Each number is 500 + 50 x the weight over its row's rms, rounded and kept within 0 to 999. Layers, rows and columns count from 0. Numbers have three digits each. The size before them is the row's rms in percent of the matrix's.

# q: layer 6 attention query, 192x96, rms 0.104, rows 27-31,59-63,90-95,122-127,154-159,186-191, columns 0-47
# k: layer 6 attention key, 32x96, rms 0.104, rows 26-31, columns 0-47
# v: layer 6 attention value, 32x96, rms 0.0942, rows 0-30, columns 0-47
# o: layer 6 attention output (transposed), 192x96, rms 0.0662, rows 0-30,32-62,64-94,96-126,128-158,160-190, columns 0-47
q90 105:514481512540521470425489498552480396450443521522602532477473487528491505445479462467442613480433569406524554520490467564490534535456396460489438
q122 111:467455571489518499556504556548517436517532490482501437615452644507503441554520429505530564431517480470503520610521414524419467451462374453536436
q154 096:567470515527533411411435479425393532602498575510529452518562434552466524522583452456524498484533465489550460552482399534452529555532449417504420
q186 109:415499473509504534518422499441566595561540416531389442445593592471501504453577500433499510506505454654527476546438468559460474488496485422515459
k26 101:555555530465500513490412569481576463429603435493506550562473463462457515530479475514580566558566547425460488573543498484436511486563485564457463
q27 091:431572498499527529537471482549523513459547561544426536492510428529533524512562502494558616483526385512540467542499447493410446487594478550542558
q59 103:515560529469548515507462434626521485491529515505432486492508507559571457467503566419451436533498450524547462522608540512536530510520463460531581
q91 094:535557550457541573433461484537545420515532571516506604512508492575432497564515429450562543604533462539537534484500430504459470485473502521548520
q123 122:470628481477484529421451430478559551430553534509492543555497493490479542530408503525564514546494435468561512460588451508417473509525522555518559
q155 108:546534514521462524533533504506421583384546455544647540579570506565563468509496452451465513522473478563452502472501478554511479524433514506417466
q187 095:454488596545502477506534485495435510494624583500514600525595520527498514518462532556493500449458503506577492563533463546502540489588526478448514
k27 109:396536502596516546401411559550498533491565577476446516474559440418527600467540505432504538459376488532453454376568474564422495516429528570537537
q28 097:446570524548454439511459557459553540512512504541453412442492543552472511466483506520501505521472578570484587504574455602502445442487578486414448
q60 100:483464589555464576477498541495571518477588477532443448503527521470609475353420507338426540506498470494546452443515451551620434459497518514494541
q92 104:482560501462539457486525441482489494402558490495377423451458485484601525447533516450534536463477464506492500476574511553455511359493504489528506
q124 106:462579512452470573446482578393466576487458554514493505431540450526602439553579531439560478529493501531488507514561494596449497470482546568435484
q156 109:446565497421482541470663465410412515525434534418571477575431509544508559521545495469549554490494577475470466522509512519532525368462526539457444
q188 088:493572507545520448556517598456479523557408422475502535389449540515516576559472539468505534474446556433520508443563463543462522463482533502432490
k28 102:466476531434508551462485559552554469465483594487496516596443444546472456633513483590480495521532535536485494503437574472448499531606590462603445
q29 101:528450557498432465544388441483519533560483578429467528432482519484583543582571542479548439509385549438480536447484571516500525488536627504451474
q61 103:541494562487501473536484461539467538539469508423458576494461521578531463504532424483509589454498535508511626571460456531486404413521528580465437
q93 111:637441414485464453520496422443500549575579521410554460479511468499551531592588480473480554506484536485459489512452420427506480542516511463619507
q125 092:503444439519480558435441526480497532548459547522371546523457434425625501620544525453543460466406505458476502450564502482500467388502507503542445
q157 104:489490522470415502441511544463548568476532398522473432492596482609414521531547455580568507597527521531521523445424459463483440527497515438532426
q189 109:543508510511490515481490512470472519476628352503537548542484642457548472489530596472557482531508415522389628492561613490450455562546533551513562
k29 104:527466590611491424570446577525521392526441537518441443542494466466508429462517450550463496615497474606575414535550475449586448529490450510489522
q30 117:424519446487478563422469522542538494486455520568430536502540563608505483593562547518506484489443404444515535458524378431380464478471480505510474
q62 090:501560497458499470480526557495496544494520475486586483581521588488500600548550570532513488505550528485538564517445500408424516484485566477528470
q94 105:482460477498538546408522506497525481496536402545436493439538531430447553520630452567486584558452463464525593474499473481362454418474510531453514
q126 127:414534511513511499457512555609555503495463504483474447548419489484423502594537451524558556523525513432545560499445422476454540469496560521517495
q158 109:467492493521513449505479611582541445565446467530477469504563432523419504601511459498423450441519465528551606359494516448437432527447376534469523
q190 091:517525510414586523501590533492549456519542621476526560456591433521479584525470433525520517422499524483535445449530517488464410507553550458456481
k30 107:571481483509544502446537484519516515486395541491521457521461494507458552558465406490469560445555492502440442451569438474473589542436573495472498
q31 110:488443484476609413495458458498443461546503392507441481534456593472443490484549567457516530520542511422571434580514535552533464516459465516489539
q63 087:511508556514493552519522552480535525419444527436509506553524465496499554476530418371516460443487482539455492512489494506513559501552533530472495
q95 101:560407484531562436543535582442410607528551521517469522511456457394500498485543522497574480561533524517546480550560531519457392469534559473501492
q127 117:484399480520551476459506415565494530534657492492436418561493536479447478498498562565543451568521527478514539500479491425493456371537525465538482
q159 106:477458396462516534488479468500493550610536481465615578517461505473421526432516403456552467555490565496595485557519562608510471494576520523486509
q191 109:539457410522499464479460497551450446503519530435440545457420478419446496434520493555507513516416441450639563527544501512570528439490518531435488
k31 098:483478441494503459505491530595441471507595564555446501437476638475616499532519470516543506512547575561502538497488488441542455523509460386473528
v0 101:456454535559547420418519490491525454496497494543518508456406498443465413562371473522470496488568463500511409502575535444540444524538480509459499
o0 097:530503501507502583582499574614566454489424537493592479496514440483469521520545547444533536522498535421392442531496504538540490553476547547508509
o32 081:470576532494458438487527444572515527465515463561450452522486534550622455521484445445475470554524455456567498505427477525533475414419518408525622
o64 115:538589512562464430468598416456380517475521501548458460557487544519534519518459463567450492534385518517496569443436542493491603490542504464544503
o96 114:488519407499570501504463524422540516551504501463518483425561487482483555487559507521546589542428440519494472502568531549498480509442592531449487
o128 103:575456509493442517463442430513497471513627490482450555465438506401488490527449507542545404459491460460491532525489527440458468590528456534500510
o160 093:527501488504560463475522461491507501501387494501585407516469572602531485547409517451448385475437549544454508528604477553481515434497458513470529
v1 093:474504550512425553523432427495437460525510426459539432478460556446597495537442525489438520510489516500505512464567508532533495467509637423444458
o1 092:574538396508513456586511390536558617603553473521489456455527449638524524555472561587513497572418513508476487500513408505463425540581444517420425
o33 110:556542486485413484625415419454490480514489572542483485523547508552581443504464519521426456452547470447511497589468451445500474567466463487494494
o65 116:635457527471574534566405625573418545542443533480519515479485520503486493464474525537443476484505393512438495434531561501586527467527511522524474
o97 105:505482512559538514351585519559481490482496476416553569499450573550448572473423444396545539451549524426537496499463435440512574510458503572474508
o129 085:495476623497467479564501462431517484592508427527564485444427522589515464550547491495430529500453547526519540521570426507476508416603518407494476
o161 091:441440492509492540529514538505549489432509468514544496467542505485586470539474432478481526512487418469497442516523559365481537510481511460519652
v2 095:588561507508541543558501491480617570461425547491485525466453428501638481476545460464477511486501603527482482562521429466543486430435559412445553
o2 086:547495522544416504475562502435486544402539505552538542515451403528493569548426473602519428528565536520498487537431449557551538442514483457535540
o34 095:516443481587430512496475474528574523498519458437519420470505559496567443490458494464473550433517486478448558555419434479467444437560401475503518
o66 112:476538565497528460496462467482511460571489533468511544420476498508396442515478519536437499469512445449506553421476556393389439537517480533501535
o98 080:522491519575490534424487446529340448523551323516485548518627558556500540438455465527519528469546495522509430451609544530472484493497565456487509
o130 086:579457485413466522613456551521520474407483483430501501552484398451441501479538495506458438495445496523504553543458617482578514456503464526607413
o162 103:485495474394547351532520508471503577469497529528525467485475488533468437510492467504507472441540528554549493442486477468458454522452433520377474
v3 090:571550511484437541542547467561481456480441490553633521560440396518493599539417519476580435469512493510457559515472500458554457497475472426488539
o3 093:527474557436532450532446495582518499444578450471455487552382476457480597473488412576410496501529533455439499463489441536547446455423582515523474
o35 102:514497508471503523562526624467466494492444500488506529482420529417469426555416479517587568503458509459472510442410525432564398487453530512514456
o67 101:461455502527583488456506566451548609544337501526604447454541508474466424544525468478454462505521526439589629443420431591544528540491591496469441
o99 093:498486452465507513448512549491588510496514444411425468484432476533476494425541448532501466547493583494476425462573470484479503402449499414552482
o131 095:574546466541453571534489487489522386523528513544540473454483456417562570454399518450533450483462467507447462560509501467559497413453501497458603
o163 093:547547516524561473515461451509503472498551453447503597458579587513460484563491582494442462407501575515452525387596535493528470598512442514459528
v4 099:549484484473465482399449450454586508481550486493503436544478608563450482469541467476477564535509513466503407624489470417476494537532551419501492
o4 092:407548461569510468479597566516497440536437530516486479496502501398376519577548594539524530480581495441487530490534563615550497473480468573502488
o36 100:523550576512479491464527489500533441423583507635534500496445406501518531529549508508585515516380539590482492478472583494577481495494496467511606
o68 110:554491555477558448546587504566426530595609486443517513515543465433534549497510454463486524572423536422513548525529516530487503514536607484473525
o100 118:524434498420515465424472383408467445573494418471589629536456530563527492550437518491530511517512435528555478576539577515459463504503501506493495
o132 097:530466497485480461458440518527515603454469457463517528511446452426562576472455498480576480512488623473497471443602495531565545437576510429553531
o164 089:504484478519475514540465493535541577499497592497496496491565492430530491511453403450489604554523468540512512508410443505472531488425476366492498
v5 098:536483555614462578490534546498574477519484389547446505451493497563421481450472460483560377564514433617498508549452457585437561598453601472556457
o5 081:545513562543595491420503385566448591503605481570442505521514501353508562503594451546488479452475484515524482521468481572514503461563442510553448
o37 100:573520437575446571548492478525451396498441507554534536539566503560479494459558496416515438494517423462477494515488488379528534615492519553458489
o69 108:586474582464559452422497435487566487466485463349518494455541473480609535487477480588488482559407536520502470496454467462526542507423455471568508
o101 099:486563506542517478489545472466453421528480611375484527506519446574506493504416433617545443483556532452538429518499455443530367490485545502502584
o133 087:463499504461513531581517584497484523505435552439474454498459452570394534442550524431520618461460499439518547488433527502531516499495542474522487
o165 092:392455449437433495601494556484533543543511447575541504515491547394524400470471553450460472519522464476617484528561540470424546455534446579479526
v6 105:484458521499546511500479506503548527466437439477554586407492488496555570427452543505411487493554422499425476469472412498518509588438461571369445
o6 094:535526451396475493446507441456573492518466504523539540445392495423477419503443509445570498529468504491575507535475563518480463504513488433489518
o38 105:529475443529496534506533567541441448570637501523444494497453440471610508546479508527528491486616500460467541482584472478581400481485522637597613
o70 124:486409455559525548513455435429572505499582503523463484502557494545504562611474427564403437484561446443562472622481464556538580545539545480511463
o102 097:475559463515538441479521441556419516576471510534577442500481522578486566522587478526498561453489610522491479499445489617449489508523463523509456
o134 097:533522475518437518491567567583458485542486433470496584593606434535459531517468498431566422542493507460468553531560512471531467441463508450475489
o166 101:457507486522636554526440524416575420481399518427470480504491504543415529452433470528579542466473537554517472475447488504578522457502529437552481
v7 102:508505464539469571533511456398575563372458589501516516436512528509602515553481546499548524515476496443514535451548476493420383588453477387565529
o7 083:447477610577473521434582453454517532445497401548512482626537476568454566487531446527442499360561523554494579482490509494540449505447525483416513
o39 110:550533559542456543471463501522615522457633509525547437484549526524536544582536484440520517453386500426492513486562442501476425503531485491559506
o71 109:479526578497471508405527403455399468485528428552428423561533457397515524553525560611457449515559427494493438435532543547509552495530478558577431
o103 111:539475451554503553541486525549464476634519484504574522483457546580486521398453546498511466564413458535467483449496531471489504571440460476462476
o135 083:564394448489480493566489528519546515489535459456457463497445477448444567519454544405484510522490587543443553532479398486477469512542509509542439
o167 099:453586455408571471463490607542453515431508498524562534483478517355475501435555436531488505503602535522479472445502534499481562422444582521513504
v8 100:526441490423518503483498507512405561538470484472464468408514419568550478602442511393439453443561535492520456586470536457425484470561543496477406
o8 086:441516451571599493433576534516581451512462408386533575552563525592498432505585577569509509443492498526488503523493478512537461612469540520574485
o40 097:452485427525495517466462486456520483528471514478524568430612442539465512490508560561483454445481585475520522516503416410443498604518417501393456
o72 125:577585487447450499536482491533575495567414482541476542482539485507525474508530548428395480460456518448391521475535543418468578454502566495568571
o104 101:413547501555553509491510520567540462472532457540452491506407567389539555433431395492464420594574530487560442487470555589500490481550514556514525
o136 090:505471505518574469494506556514527552463429519595560593496458469564554570509473526346479531481467552421528489443525525414490598450452511467495541
o168 091:485512524507500499579527449402466498548500567415499409574553415439483471575466555565436527502430469480476575464482486527484542493408547511446512
v9 097:487548520510515542502472535508507426477490405553498390547483501620529515591546571417451513592440527415593455512535461442501488579477509496512568
o9 105:558415534457489477498409539524390500537499541596540589532492467585586429500501518500485515532511478486435527540548580528518547440590520542499537
o41 105:477492532482426443539447550478434475494542518567400556545491425486341570570698569505500557534449507486559497419501506475480481556491538540466540
o73 127:508629491416528529483518497491511618507471490475475528382590500441525516485466488509463526441488460418505501420474446421477451431413533523507450
o105 105:519498514514537456473527516578572463489498525421535468394409537457547502587367528507554469455505501571437481536533535517531452464494522512560455
o137 090:486532515531520482486501582573544468585459517453490446553458492476495503528524573508491476553536476547478458466498477564577510569468590423443558
o169 101:489551508534592569479541447486581519455540521536526528477598555461394490457479572457455491415492479372524447481466518446482516491480470504540490
v10 096:510566440436453447562354496519510510470480379495474438486461460555446497509487379550481571609474551469517550575470515470556429470514506561459462
o10 097:489517604441568523467497503573534499548430471487547503571434569523545529497560471464631515518524518476436433459556566390457546547432571454558494
o42 098:496557441468569590514387454464495526506492397515490519490444458598429527568465470501461538486477419601519488550508492508475544438469478446463500
o74 091:475623455600484479475570501535524485470471495470512549447457499580457392523469621428518427447486508495471497512420518516543465532510447481489509
o106 111:478496534589520583540524557507516613501530557541486551499570524482473545488456561456504490449519415480571517482486428428518547562545454545568462
o138 094:518513447451503488515451545531550447480574480659505553449415447480532563504541473473565459504496543456512504455512372521545452489494487479471535
o170 096:506508498569405485513477427455426524533538605453562407526545516444522422559457472549400567497458524487525536524488434494458463578451510512458475
v11 109:599523469469490423521545603535505571509461512583474451547443535540467487455472529514436587503587475538547442460479520538502551473480473515524601
o11 108:611479555513500533522474464440549536494388483442576587497506455657502453481468488468525508536531529534394553485420489506495532467519500448506538
o43 109:440503589452505406554498576542466478545543484538518403555500496539488449438560539529422409443554401454541471536475526467509525553503520429473543
o75 121:475474508494473543452679495452450356530618447519398517607544469485498541474551511475484454458522555474517538487465502510464503510497490497447522
o107 092:585562486586520527506480578504517543458483493459468487481474470542464576513420532485575530495424564546432468494461398573492570497468501480613431
o139 100:496464477511518415478568410442359551453553442508510459581492560539552523534534395600522525546506571419504451523533560533559485448451451509602487
o171 097:557624404522492584569485417540479501533527495557570505414479487462592428576458512404506469578486502532465395494527503548508431541619488514463522
v12 099:536515512458597597449512337530472491552553558575471507464447448443494488447475506500494540513512493488585545457545424474570483586506552518510468
o12 096:380554504537402478516545539512450438432471470504470598555477563608589481527499488518477561451573570574483569554486521525481591450476486499513510
o44 089:502593599502574495516445495486385551507536548476581484575529396405520404478503537492606436587509456469509464529567510508471390540489405495492490
o76 125:603444480508480472460470450528496416590480532565423480402459484487419476421480507487502543547477563480539412527463506449425384513553469530471520
o108 091:425461441388511420586501514491537478463494485526510462480546387527528431441554527510491547467534494527557497481475496494463630480505575595511572
o140 099:619472509474445570470481451553492499467471421526460483551505571457494478575444475527443520472403547387442458489489541513467520456529459450456458
o172 088:510529486550528485535453507446420473448430529462446578502568458542423521497469552529556433506605518574484589585521480509572530491523447474607495
v13 099:473468552505507507508628448479510491459392462446541525466500466566476473574628585421514471484486475439491523530481459523481440487580474546536559
o13 097:515507365483512466448475539453503570532607364479463476463586432489462572453544444467503542418492418528564572503459467511539425543492494475486423
o45 091:496462494465541502589603522489640546506630555474508497482506577477529525512505604491366424490493492536477425443505536530401501541531490546527572
o77 113:389498537553536546532404566452465531517492519596370511503504454484394497505545518551511548394563460531450464457545509512469477484496530474521550
o109 095:556513454458410534446502481550426538560474438423522412493412518507512444428417518535455465538458480446489489573539445473592537470444527597476462
o141 092:552535497488548440570505446478615487523557476440473441500432467561559495572542490473513536481484547507390488530531438513445497571423534452546593
o173 103:471530525532479455511420472510577457485408447559496482468527518476408533517598577453495585465506549488593443492533506506409512426454557572535453
v14 100:543538519491477515401519551584468567490551498446562469367526573548490524425461546516508501548539382517394581525413475512495394436555508491512553
o14 084:582552618419480515552460474591565544424483537494474483505477447512482445543494444455395532391513570476468468501506505540488490411453590558526501
o46 102:502553488456543480417540617478519548514538562422580533499420424520405496402520537465460559535540497367458564439500519542530562480510535426521474
o78 121:524457558556496429622418470406595424442520555386553491536446506529499502524532529546590463504521541506459519509567507439476485485577495497587480
o110 083:434500493428484468486551467438465439471546443562502487407614485504531464530504482487491480406474472532494481483396539470528485550500566536496486
o142 108:463506501566549419416520495561449484546393465481492468561464530539442447454479473466472377504457521530463483464551476466526480559501520416494444
o174 094:558519560439449498517458543478572467551468513445523425449443446599552429500469501603500421544432445487456518610527444472545574494528581477524536
v15 099:426590525526485415478527490517558637536463393531482522448433546459580510582487433460479587501520493457449537554395447505538520443563482499526472
o15 098:487464562551518529490533534584384409533485515435508441511494561446531518417451500454475506533507477544449512418521506539511553524519470465496441
o47 096:479513556443439488583401567564576538514578443462574543443537471596519514521554450489503440531524519497491427448465472531512591565478514565462514
o79 107:475438509536511492447521535352501440490437510427537475448495538509475488493482396519545387435587524519470492485487548499442460582468547419442432
o111 112:551538475508458555547541461518451454500467546522473531452497477522421488509437526529445478537444529513530608533569486530559464419511489540539520
o143 105:430590557549538490495551548537533475508550532538446522394460584482480476548590557508506508380462484413585526510522570499530477432487450535508529
o175 097:538505505526547497482474510533539647496526523480509461508413515451570514422434389533446476530556485535508427445449440477522484469498455443531430
v16 101:503472413536452471515453453538456523551574507441445457525470418527578509530563490458586459507586538501471465511571518510532473486512605497516572
o16 091:469496582501440390529580535523584410529425462455514526490514557484622461534483492500459541426424498482430559528556523431555519471572597442531526
o48 101:553500542561492433526528542482450542413479402445528420461411495438512453466442503537500406476563530508552519476446528565526515412460569390464488
o80 109:489573478443517554494467508521549492372513455541545460486535495439479480437510494419612566488492461523422437524517482407431430512492491535549518
o112 088:469474509580540568491461475509524499530533517533407521506478651409441580486479468402504459506520413481487509452474435415452488591435466494452549
o144 087:547437504611519520585468512558549496568514496482590564444497429553468527484529566494468431563454504502546439378510567436515482434522407512465494
o176 107:416535454414512556482463484518516467519558547539532519532562454590573509572492442534428513486477506459496417569554447492555537477419478473532452
v17 098:456490526498441466414469506520521584564445495539514497520476440537457508521552517500569417573469481530521478494524472454472472489474463491373527
o17 096:540579450557469529493520396550434500556567446447494493537390531536531547505482368514471465567548536455446527547545541515503552512364395547491471
o49 093:353602599435570549424483561575502498567531574482540460466564467423570478449516442483519452509465473471507545497485454472502549537501535576584548
o81 109:496514422482482570531513554496500551444438579469466468499463524535451421512495530455561480497578531381521450402439447487431570445555505454495499
o113 106:490479509619519501473539469470454486504481459542392353503585525613418513481495460531434520465510454496504543561601489560582557538538499537514460
o145 115:495521503462408445520501517500601499546504463529506575462487502468534467563473468508527609481483460460501418493506455524501509422569569426514484
o177 083:379527440483575501445499584539535529474552569521445529490532555574488511440565623473506547452446470557460505525454494452423460535524506497478465
v18 101:505527505391490419565571447565601408510519474519549448563544522506473464511574494494556614479456434510542450472468463564559463491524408418532469
o18 100:557540520558487535502403514540468477479523515421476505512439365524440530472468636514527476516417535545492484425621599458470501493575566552521514
o50 099:461503448434636406558470507526502422442556455500514478539467474611473493453508481452515500477519544552582550522495515481544383570536458463502570
o82 105:521415554470500482573523475454473524504590545519470521490515648462483490472502562459543539592573473439488560515496554494443452513476547457437422
o114 098:496420476542476519510443570539532539489495627373522483449504381458440571496428510480465586493481393474505511418445566468509515407437523451453377
o146 095:506454513573532511450464509500514487442560488589529564500549541447564552445545465475504473465487485538547503458468398536490467513436489472435536
o178 093:518598461521460520480594484501544505519484526588477562510484600448478545428605515521528488501542546525519537539475482554535530480515476596555513
v19 104:502529457392510487357503486489477472426453473464495554498518499573466440551569449568412434523426501485482446475555412465507476494491458438561489
o19 097:505487502457533552511551435496596472468420440478510514491472527360356535412538548448574493498544486405536492454550554545496546573524489518449498
o51 097:463545529472488442423432488455428551552464489450502442480473495584452482506535430640470513414540536459485525438552397471474422475554462483610431
o83 119:494531565491515518462481542531501468373575562501449531528527522511455499510486493529489474451432493445464440438564495508473551468564488486532601
o115 097:424551568542597566528498547519480513485450610583479423532424434405542551494387559468477431566595440488425529468502492443504557587515575579535517
o147 094:420451568495515514432536554542430457489538511452473459472558572466474441507515541423448507502532500507504505528421505475528539450509330487459558
o179 090:521490462560464447494443487412528562448509548581518534554527474505525536401533482505551528509443507507557444384481515503484528535510494455413498
v20 103:480429477515482530594496616457557515550507567483508434540459509434477424477518446562534465448465457522437438451547397400524524507556479620438470
o20 085:523532585507504510387513419427497528527383540450509517484434561520508484509450554590541491490482506449545511567540546523526566585470437413512474
o52 091:461396590617535522455572440427514438472424473468500500495431545437521404490463550531431513431568502444504581484533436521429486509522485478510524
o84 102:523537479609523569470508533518475461426534534521484475492515585539415487450480547484471557419598530447555436542501492507438471512410483613405505
o116 109:554508564442515460520462536520404537436558414406548493513543433523437532618501564357520482499517474534462462387438544499503555468488460488510480
o148 092:516540529518485461536425560401496516546544521552457505468579482491583529499539390506514459494507544515453556461405523442465473523615496503459531
o180 101:497521406474476438562478576475569491444459490475576539449512526582455476421582556497501486535555576532473519551498532478564482550544472532471424
v21 105:497477510459481573484475513520531500548458513505408472545482471541538489499543585521507511498488544513512499481438618499587485533516437456451548
o21 080:526631476533505515511507449543491465546422463469585484436513470589515412565464479619460509446433496484471553512517458445436563536536495517533512
o53 098:446518599484458455485462525508559540484508482513480575459511478516537489481513505405598557552568535438444497479511508478461439535547524444548589
o85 110:494434479486554498441585587502468473571562517575541498368527423502514453393489439577503446545500564496460535522563494544464499486533532497476406
o117 105:453387523545439456461439568524509509431519563469470479527466490469498575484518493510582569440546578503445525509468529505487490419449426552541450
o149 111:471529493498502453431503508534340526473474536545495564529483504579463489431522516451462467550485495621503447480493514472537531482506516499462487
o181 108:449491474465463533573558461545621474457563416525498485499523501529443466574482522430427494485398460443612423512465536459521550539569460502518522
v22 095:455476492508455492392521497436533411513473446518502508553554520449469449397534556509500402428477494538606515559529421492461532511429507516502542
o22 087:530465492538503507574476471498460541482576489554364459458509428445530503483529493496473503520440414531431506496420554540469539542474405493530389
o54 114:473525565473517477534450505485504492407500618535568504543468466449507564417489419468384509420430482489598491505498468446405518560520532556473513
o86 114:576526518520534512527538511519487374526383613529434488560512550524572505613504478572519480531571538552482484566522530460516443470565472517489530
o118 090:529440603575527608487487439531472569537469520565507560464518473550459488573507596531540450456542484542452498426573546552512493554509540429485413
o150 099:459475387415489466430546566458537499487570481450482460525463558417527418371473507432507568546474514542548505505510508538387450481404570532459554
o182 100:549517473450521404447513535473538522453517416485439533507532612525492560548517454501498557511520577511595524458514471525532405512519458416424476
v23 099:524492503486493538563555491463511477434574430597458484415449527429548424549563496372527509528530501524583531453531579475506520468452437531491527
o23 096:513487547485434508505543488471542559492473535395572463492564539486468453503488414568443492535454406455326551509487409519469533562513611512477483
o55 107:511480534567337446599524523536527527535464494460451565447431555541617480595462514462538471470530502505440467467596538503513534434524464373526557
o87 111:463524630477469569481390398485553576461511482491552539547492534462542476464486568481465533506600472623532531477509467498508473527497527506600529
o119 103:496642426484567484371487522511437487461541531560538466583498419431462544507442478521607465445464486491431419504423443529513506454454494577513474
o151 093:591447468511448568555451412489488504543494425467509450489562548460512481568456437539518507419504504467542478516518480474480493511501437592426445
o183 103:507435461486522493590477534495480562511475428510544459520523452586530539383561544487444466496408419552425595538472556482468445471456540347465452
v24 105:470451402523512515501443479475545499525497445419429530543453483539524559521522546596509538452528450441591507448488492506408496452465483496466449
o24 096:583460516514531512447479509486472538584434445478484440598498569555483503526433548457547553553520464478480451514571542354557574426472606609525503
o56 100:389628389505487504528415486419420525505487478460498603447522483464458435516463421523553545436577531502560519504483602502560473453484491479503450
o88 106:583393597545544483468476577498507465518465523529424488519528495516552498484480545499559428546606535510469469556435486588669477521493496496550422
o120 110:493438519514611502451404434580534529516576485431506435494556459494487459414503445484505433573472488470387555493453511477444549490476478489489488
o152 099:492476489524455476520561483568568438427484465511478440544374605486516511490434459510388505519476534469536507483528515483513492507432463391514545
o184 110:479467478511491462490508444488452546417513500529439574496469535380611558637499531548477506491468470637477522568456494517481468541584460538473584
v25 098:486512547530457475482556474461528442527473465492510604575465599441469493482532507440564548531445554572513441459509536446525421442537531491508448
o25 086:485422402491523475420476441513495583552478444441498454446560483412510586483548500406654556510531494434580471561454468495552474537426447499454567
o57 107:634515455490499497563475509447493433481449470550556515470503587467505409481524579409497476470435474563607415519401559527511535580503526490477552
o89 105:564545523555497400450483508444484477474550482408490499473484392608483490486511506508491465387553548418502492455550495524391494517544559504515566
o121 098:455453449428490512498455536432488565513476449536552515550441500490555517557479437531539516458509410473514601496528560359470535448454526371486538
o153 087:526514472482518564534500426462427550525557525553580489489491539483491504498502511390489500572537537457526444515545416655409572492434401509500461
o185 106:385476591463537494489535538600535463528460530478479398515513454524521560561511503552534491514524507502383537447481456478427433565530484531555426
v26 099:458565462575519518453478515464525576614480496543503552493512482492463607577522428454469478501528481601591477505621467517572504492493432437502489
o26 085:563468433508485592412542502449602452466515478496553541578420440465474523462491506475554532482501583469412552496494531457435475460494450497511403
o58 090:461514545558503541465520399516496489472381520515435505518442547531556516514459396600439550530582516524585437546599492492594493512493530535566584
o90 128:450513467503479597512488441489387551428492614418451450515568588508544532504514510565511537426561403547559552457504454510471516472577539507516566
o122 104:500493578556409492436499525490454447575459511527499443512454518635551577567441509440496558528403540520431552486522607478512551485463444550545403
o154 086:500512559548580438392472494581538523437487480514457544492512465450510543528523486437633521482578365395542507446539508550422501430511421449483529
o186 093:570520382471427548556498498567479500492488483460413508482556545559417573533494448566481515549502512442502457571543479553487531608547516576401548
v27 101:492566520500394451538640507486515524481449517532450567444443455480509510506426466496507631503533423517465498492567558473581433494551535515544518
o27 089:612474489511496568511494522615531408608498560480468492552554476435534481544399563547440485501445496491496540480551456611547465504568584496507479
o59 101:464485558455606435456440509591411540411478464503567486511405485538424484469534438528546566460590565487538435571488517499404475543495543494542513
o91 120:496512573569525558493405425361470496507501428456478507601563464618446489452475549549389419422513463572473430440465477555524585482562546504512536
o123 101:465501387496366539493513481573519506496549547543456556551497500438543473475493515453473491506479495520518583539505464520438458431405494421462536
o155 101:369465518545539451440511578423494498515520490573472586447522442466539482448476517456520470473587533505490485388525543449495456483524461530504512
o187 099:506572651467570472492492489536569496506446546464447520434463550618500535489405410567456495509487515515512466462570554462522551470540483554526492
v28 102:570551521519433467446518592480433506516557478525522500499523505566582548503566425513547435492464527531503529479475610597446500458546544607424628
o28 096:404583541518552507468547566483521553473452487499534456434426504480477425508476501515539502496469518520520526514467507457479473526457579477478608
o60 098:430494554410530539531417570526605628470437444408494519387444470431424524410457477514474542508571532515497517599450486470543554513550504470498473
o92 098:440437489447588540501588460497468547611470504458432606542496498465590562532432440506543523589491518408493379526454506541545522500471505481515514
o124 092:528463451490519447480489425499545458449451568589499447509553450506561473452496664446497517455365494495500488449540530548524474563475540520402411
o156 090:469573405498532524512502517588575506538461521502508489582489484592491458542624505536525491449631448492409445492469518481434599548511536538551432
o188 093:525513514510437552513524531462516424534464495521495524477529425483508553496500561396429457625439430492493422470513510493474452472501589534543616
v29 100:497475459602482512510453471477493489499471523513511505464534395483474437395612430495436513475460488468452461538542583489479556543523499513402548
o29 089:446451450499536495452563492556416525412510508465491562508495496370416565460505502508579479547557520485483546468527467531403476413529426582476431
o61 092:485442554471519476580535535538539506476451441447451473432441498563542486491466532504534452507517538458499429563518562515606446467526498501554434
o93 110:582656465434501497485543539474518417496498552498495501539523446569549460478496522479450491465469469575417426479470502540460425510479439491600455
o125 100:500471588492488412401430457509527562509527524489510466529390440530460503513505565522428547485478554438554546466482431474506464645599503553520513
o157 095:539618461509573560413499476514498497485584528526466478468587584519436453407465505441588515486455444485588500578494547445471410495428449562433412
o189 100:502454500570415492526532524440514508582443450456545435568483468436511572511558470578464489473439414477546519478586532483452471497474551368451572
v30 103:471500519470480428462526548513524547480543519416528520484508505574481492457457450436504475472547544415608555544555441542530543561533481559594511
o30 105:467529497487459509456499543603487519474556454469476498541486487390447585460534476397491567447467509567446578373482552404486507522463516560488439
o62 097:487583575529602553500550474511403519521481509492413469480534539547507534471555436478471417521560485475474445589392447506475522544573499510443519
o94 117:431432456531488504459545506511591589488439473417480498519530477465510496439459492492625470465531471474536419493512470520555360464554545460553633
o126 092:477467486405410449575488526512468634539564505516448505419553501542608458497431491558550519553451429596354490521528525504498495444438555493451419
o158 084:422453437523486530460507600504520460528591501540485548453562466453474524457531528528581489519395536482487498575453409541513624480506404462557433
o190 109:594486453499496525521461419416426453520506524500554445533500499464486491485577537448553502531535544534471533517552537538475441473546380577491602